{"num_hidden_layers": 16, "num_attention_heads": 2, "vocab_size": 512, "attn_scale": 0.129, "lr_mult_up": 0.964, "lr_head": 0.00593, "schedule": "wsd", "decay_shape": "linear", "dataset": "wikipedia_en"}
Each number is 500 + 25 x the weight over its row's rms, rounded and kept within 0 to 999. Layers, rows and columns count from 0. Numbers have three digits each. The size before them is the row's rms in percent of the matrix's.

# up: layer 13 MLP up, 512x128, rms 0.165, rows 454-500, columns 0-63
# down: layer 13 MLP down (transposed), 512x128, rms 0.163, rows 454-499, columns 0-63
up454 097:460527509490562549484526434463509457485483528509499523493491515504526494494502497513492511500499509507487471495484505527534527441477526534485476479532534434515521453506521502471490512512513520
down454 100:557443438498543480483458532493464485518487483473496476454514502502477494518508467504524492526465537522497489474509490479492505525539488500513501465531531527504525500466508521512528529489509490
up455 094:486501466470514500483536493492535527515549497506466457474525508484515500473478505556508491469515548524510525511524495500452526472486491545518483533492440510477511496511521526499505528514512505
down455 096:505530473552524516513481513442473474485436484516494472513482504476473522513475530490553491471477501468489494492480478504507501455516502491496501494505472484519519480447505523539497493541501530
up456 108:471480493460512490462495491457516496494509463451502488516552480463516482517512491500490478510528487504494479477491504519483473455494547490474517491565445437509538468500473505483505502503495502
down456 107:481511525513514520506536495555481492495493516526470513494483471511491506482477494477510461495529510528505478514500485501524478538542467471524480480503511555503502501461524508513514470507522495
up457 096:513494495509522541519515486452484487488517518485458500483481496462508494523453512480503531452532522469499505506506531541515488477474471488513510517504498481519519486462497502478504515524482517
down457 096:491460514467534486484504551516455490516488506496472495518524508528484493508533510487516532512486495492519489482478494494501507508526464507477512551501450551494472532519507497523511509559486491
up458 095:494460559452486512504548508523486490475488491493457453531499500493550476456509496532493489512526464483480497500484505482518524473451504489506463487493472497512492488494522513497512432483560491
down458 094:494524495531471461475534477508526484499532494503482501486491504484508504493524561504503454474536517520505493502499434473544487515458491465540514472544484482516439502478499514537530506480507523
up459 079:548499544497488510518495491467498477518481467532511470491480501477468484483550540527537484529503510518500507521535513488520513507479502477512459507505455464515550502530507434532501497485502523
down459 077:429495487501505504502509484507536513469520501486452470537511510507531506485517490463472485493522534476542506479483489469491493496534511501485517505510465519566472477476502484503481478553519488
up460 098:481510475478511518511521487471489480493522527508468499505506470437534483529548476467477476502483520477534474490511477532505528478512512488490457466512513467475519482510525523498481535509484521
down460 095:460521526496478520534494524533516522505455449524512497518507473504505489527454504457526513493482508486512482470501552518546545494531465451495515529484531481524454491467485503479513458522496501
up461 100:527495506512515493516502510515514551470461506524516487476484516488525487501520485490480485502497461478465447509530534536516500500517442483505450509486482514461502466486501475514552483519572469
down461 102:451487518559508496505471484503532482470513481482523555474497529484534480511480479516476489485519480495485472511488511487550502543536529468516521495515471489469491531477531511517512497485511531
up462 099:537478480487488509556497455497506510489496537485468466508505512475500494530496507519519512505524487443487511510517499483454486493464478534477488493491505508535506500543499509516496505468510496
down462 099:491446471502511478479515569492506468496514525470501529497512497527453527510475473494515483467467515490503517474499532496519505489511471455469456503452498486492499473545501486526505469471491504
up463 113:491484509467487467487518503501497522520491541519509495504484487466511493481510528535479490466495548492481460459536502510497507514507505516478504523502487522482508519494499477503442511571495432
down463 111:504523479468462460502484551510557509456497464524558525447501491462497484450498512500507499491506470529490506449522509525510504491546507455537504507506488501533493553478550474542473571513513453
up464 093:535540494551514512519522526487494526486479523490486510520507508505486538481471506547526479451503525487490518475516503490491464532535480499495493504484438531478487480511487505484453496515513493
down464 095:473503507550475513489486529474515499528541500461480467550510445451475484479527532471557492515487458453484506492527493482518470500509484474465502491517479429554535493515492489522531504492487473
up465 091:544443487463464508494492523474540544507479514464511476543495516497513513499484515483518500520534471500490468481479513471497498491460513510525493509480499497481512538497473481529492514496551499
down465 090:544511476452500510486500467464467497517482510533528483500488491524472524513505485510530492540529514547500466464472499499527506527528486476507538529519520542487498536501511485495507505514454471
up466 100:532499475488476477493528481454526485490512501459485509474531488476485494521502531497493462430511506463500482467496509548461535483507537484518520492517488477508543488518494473496490541490510486
down466 099:506508514501546504509495469492511556511492491478481490557508469488517504517504506537514495491490500466492506536486471480467476552505472497493489457525463477507471505526501493500500478513512533
up467 102:489478490470512519493525565489489500464539507486499526456476473452505481520506522533464477489504524460508476506474506504496499453458499488481540487505520462517503512507458508519493497483495485
down467 102:483477480476485471478485519471472521504499431504525528489462482520506423541507475516476466500534485487459492503517493462505497505449528484506522505550511480471530465482482479494534470490491519
up468 097:536457530450497450506491522539535507517541524503489468527517535497497504475459470520523519487483505473495522520522524515468524503480518530450516509490469538487490496467559521497501477543481467
down468 103:474494467506548478498527517458488513496467501466524472438500458506508458539470524518502522472560497478510489496449484482521519499539537482505442505495519533491483505474489453550521521532478501
up469 090:520534489518486465489514507460522485505518545507485505504504477502512500508484506457527479481543504475498498478507551510483494505486542485481484505502501509523487476511451444449483508499510519
down469 090:544531491510500498472490520468515546476496518499532532522487435524495502472445518547479531469510520503496512524492481525527482466512501490496588498446487508529514535506529491489507490517521465
up470 107:508498544495495530501507503506520503516458518534499467462493514502500513530487511502500449499543513477526494457468505506458474453520469500485509502510484490500508479525519499499501481500505526
down470 105:490501464507503478570482454540527469477502449524510522437533497463554479513512499486517505498475492509526473522545511533517505537517472521444491534499476492527479514508551479428495503509552494
up471 103:475475526492495529500558491490571482491483511504508473540485496488514491490517492494494516481553500485463491522463525543478496471503510494522471530517467518542571488521455470494518472494538504
down471 105:463525533528470507533516501467509513499511444491454554526489517499479459505544503505491486508503488484521514474496496512502486486534539488502459526498524502528523538524478490472484548472520486
up472 105:475490495500514466490532492497515500475509534536501539489480460496514498465488481481506541460477503490495502512517512528503556502482492509484506505550469421466557493464503509495485507523478474
down472 100:537461491484486469500499506472519513503528495450484534445505521531537529489570500517463490524492472502525553501516485454477457507496527485508470508475470538491473504543509539490511493471534544
up473 099:515467529454523513555475516487526498491468538515514489536488442514456518509515505472481482504505492502489503532485504465501493481508506503501453468512493478522498498525540503512533523484547491
down473 098:524510528523505534502548504482548486495513502478475506455476499513490520458502456507511444564508513525506466476522455545481508532495512483527505492504463470490488503442540480496509527493532477
up474 102:528437505458526488481519503496535542498489506548501520485490470490453474496483508522501450469485536488489485472527513455484511504451486491506524506510476463535513520456443489433486502501530467
down474 101:502556568481526490513477492502480475482514548498472525501533505505474496467533508495506456517539507482501480514523493518533475520508502541490560563510526496473520500465492525499538537478505522
up475 094:501519501510558530495554478449534491546510469538507503478509490455514495448468545538493503498555488475529514506524483529518504526521515517512467485529453490453475498501480453503514515520497513
down475 098:471480485565496507515505490482506478514490511532525509527496494498493509520498511465489519575508497502486505519513474485520525491499485524501509547514491480517510465523496530481464495484476491
up476 103:492486502529456473516486459423501507518561538528511521503505458520514490522523502504462495511491500486489515478531525488531488468502499505528488484525452476534463436534511478509533498515472453
down476 101:521483531490459505544538539522508499506494455531515491521464487480512505508511462477457486537495511482526497505487449526500464481505505464509544509554507449528471524517513480528462500547507524
up477 103:497502484509563534507520488497515525486540502479487527502499517494522523479461520465468479462523527500532512459507548451527494514496523493444530484521495499537496469497526518509513487498472502
down477 098:508492518521486483513468533498508516463489541502532488467542489530539493465507431528542501530513474504531428479482533484537488489493517482499489477490502473520546481497530533518515492456513468
up478 102:534479518507527496503496496468492514505508540507499475487516533512492552517477478471502516440494471494469495488537580471489532478480515542486472489494478446519463503501516499479478493493446504
down478 100:493515507500479481455471511513503498473503438445501513513505508464459495489495476553506508471487475497486491505518472463504465496546494482550509479517482466468475505500464490525475543521476503
up479 096:508494541491500503503458513524513491542489486516469524469464503511502500484516515526447514501538473505481498509528531496539498497516484506515488503518495485498484475518466451528510530478578478
down479 095:490503526512482504504493520497468496483525528489494499518514524531535469489454463467504449486513504474466546521502497539470499475498531517520486515457486520498433501499452532479491508494496503
up480 093:467456503539549514516488493492513511506512557530511497502525509524502491524503502469504498468501445505499515510509486515517575487529541523487471460473456480532493503528497495509504524543510467
down480 094:517517457497483482503534464473508503544548450498501475484501489539513547517516509532477506526489476472563489489509531492496554520435540526530495529471528502483486540522481511471456521494515492
up481 104:475456485441513479487493514509525461543530490507513451461463488446515502461481495482482507465538481497492503492514509554529549485479485505513515486484502456492515506491489512499466463475474501
down481 105:521511507521475484491530512484521483481498500552533488486517494517492512478486493508522502475480513492489510510510557506550500546483579523456517483511475534495477449527511442522515524474473516
up482 107:503457504511504530498475462479466493536484511473500489497493474514496490512520568497528473496538457518510523508518487475509506457508538554493501491546501499506488477468518537459513470505538503
down482 103:482493487494531462493492479467472493527451555519487464539471486511472525479480509488509512503502547465520515490504504494440468506469459507504517499496476538486520499533473481520488482431505498
up483 105:532487485517470525503489480493522505478508495544468473489493522519488523473538545477493490441520520511521452453500471509484489487527533491491505481574502507481514467514500468463505494501516470
down483 102:498520495502487468530506568510471495508496513526503500535493469538469496496500528486500461526507537553458501447499535480514432499490478454458477471451485491490496468532516521505477511496542517
up484 104:485471532497524459507517495491497490465484489491458498526451493449510494474532562481452501490547525480507468506495469475509475472512528508504515467523502489479475495522479471498498466497515491
down484 103:480515480477548483513493486489522501533508543565537460487546502508496502485516516450499523502537514534514504476458507531505463509497514520476513509488570508501512456523495473498477507498493482
up485 106:495487568518497519521485481463480516492498509550513490516489534495481500518499513494507465482480457460466494495530498485526478476473526495472488460499551450519476505494515508470466515543531490
down485 102:508532499496492478515522498508463511449499443530500480478473494465494490490525493502491486472441547487496481490481479523481476481488534454474495514486502511545459494468445532475513517529508487
up486 107:492490536525509488461513463516502522524495502484496476498545469453505516538546531487486512500534510476522539454478533483492451446510509523481518495501490480471480471532521469457511476513478461
down486 111:557523486499490523540537473516482517492477527464488530485496508503517505486487554540503450517499490486515460512519461472469486511458495491508523499482446494486480519468490483503474480521507506
up487 109:529505526514554510531509526489508530538525503504493521482484503505473497498500495521532486494499461486522522471517492509521515464471529468484527478551482487528500500496516500486484473509519440
down487 104:471483521425489504504510555493509501477486522471527512513525515497498514510494479488515507502542527517448502483480489483497474488501540444487499536533486518531515534511532542476466515489510500
up488 086:490508490471538524497474480464483526517551482550481516515544530452497517458485488514479503526481557535496498487514491502546507475536494518488458475489514483532502547498497519485509497508531505
down488 086:530533485446489519512490515545504489514479470489533517497513489529469511507488526525511561507523488478504542491477545475473526511507490535520471549500444503499520490517472514505535493478492492
up489 093:514507544472464503489499496533514514466483542491488500496542498522471517497510455489527494488492528515500528453471471500512556465515498510494509453517488507468535505485519496458567488495503478
down489 095:471515490507503467516485481461474498517505511482516514513543514462514522504442482477509495483480518528501507510494512488465512517501502499543535515559555479514512532461483494511477528511460506
up490 093:546477466470519518491488527485503507504479533506523526518493553520491501493455523487489514445520565532464518527486510507489493475442492553555491457524513495502506509475470492471477527470502494
down490 097:496519507434499481484495489538489501449523491550500513511489462517513503518464521520457502480485548498525569512524491490484500480469489495536484492534471526469552473474474522452513496526508516
up491 098:498500518470483457523522511526495514514478487520510484488511510441484499506516503497508504522495466498523494471570555510480533525471496517468528466541518482519530509466480486496474491493479482
down491 099:499538457484478475521499464491486522524483524470523489561473531484500527503487475500515540528488526519493507494460539486537485506530540515512518515529518465524495512489467515490494501504503499
up492 106:477478509460507508522504487505508477513549502514472484504495443478526563480482503501469453466505491482522526469512564475477485476506504463487529513503521507465516478517510502541461487514488467
down492 101:502505533532475487552508482525523487519546497473503493495500491520479481461482518497487477538481494510521459502486478491468463503513517464513477512470489491497495475511489516499472510542521509
up493 093:528496484494532488541521498527529503471483555531468509459500482507485456498521554549487526482523451504515465493500505468509537480468455484491521477508530474502514537467489511537507508505472501
down493 098:529484488522500512524533493507477527511546473513501518521492481523413480458517516480551479511538502492468496468527482494497533565481505496504546521508526480498468523461485519515509490483477496
up494 116:496481487475481508487515483494528473492508521474506490428509453477495503492501496518482498498523508512506518481525512509474478497481491481504531460514474472474523517483474463517496487519523474
down494 108:464458489544513519491498504511479542557483504524513476479457540507527521463505503512513530473523482484494520522487458464456522473507463479507522528508487472534551528481511462490503514490460516
up495 109:508460532499499444514482476499488514484522481526490519481540483481561510467509520476472477508475471500509493482519516506508507480462488495460476505514507499481523514468482517513516451487485492
down495 108:457524491486489493539495495502499532479524495491515486490548520514510558476542526476432504514522500460521555475508507521497478460534506501527484493468528478490494515486472494499469473484483492
up496 095:509481491521520472504545495495508499494518489541508464510505510505489519532467479502508480454491517445481481509504521504512520490489525485461498458497556466538474509484521486423459430519507515
down496 096:510493484508477537515471506477525513530529521506515530502509448455528487521484436518502476446497506549479479507525532513507496448515476487504451463510481497508511520505489497513510465483510537
up497 107:540477530502507450522536512472526505482469521560495488470462472489471515506494514489484473458523505545452492477522540468533473509477483492484497490517468507521494510468510463460522494512476432
down497 106:491471531496502511542525511487519538499492474482470512501479490453498506504441523534504487523494524570483470483493496511506486493501499493498508519514520497491506483521490504518536488529511499
up498 102:522473496474506499506506482486494556499511515534485515486504491509466482517496502554510476483508516494495470497524543489506536496533470489483491511493509483512494504486522482491497510572485482
down498 103:502514492555476524498499479479477541472527509472524533518487495527492500501526530466498501523520510526513481522497498553500504483481517499494465518536521496466474521497523523498499495444503498
up499 087:518498481521554492506490485483527521497466497504516482505519483500501481494481505484536504482496489502467484529501548514470483507462448535493468467524509440472500443452527495514518511483483492
down499 088:503509453526536481518543561518513485481484481498482499503484538526471493541473510532494537581520517491481490473486477529478498482503535467505502505498511455475548495549484524490471554472523514
up500 098:518505523466501497493482505536506513466527512499537437517547443477479523486540537479504498506487513496496509529474498445505532510460487486475526500513475430494503477483467510512510452482527505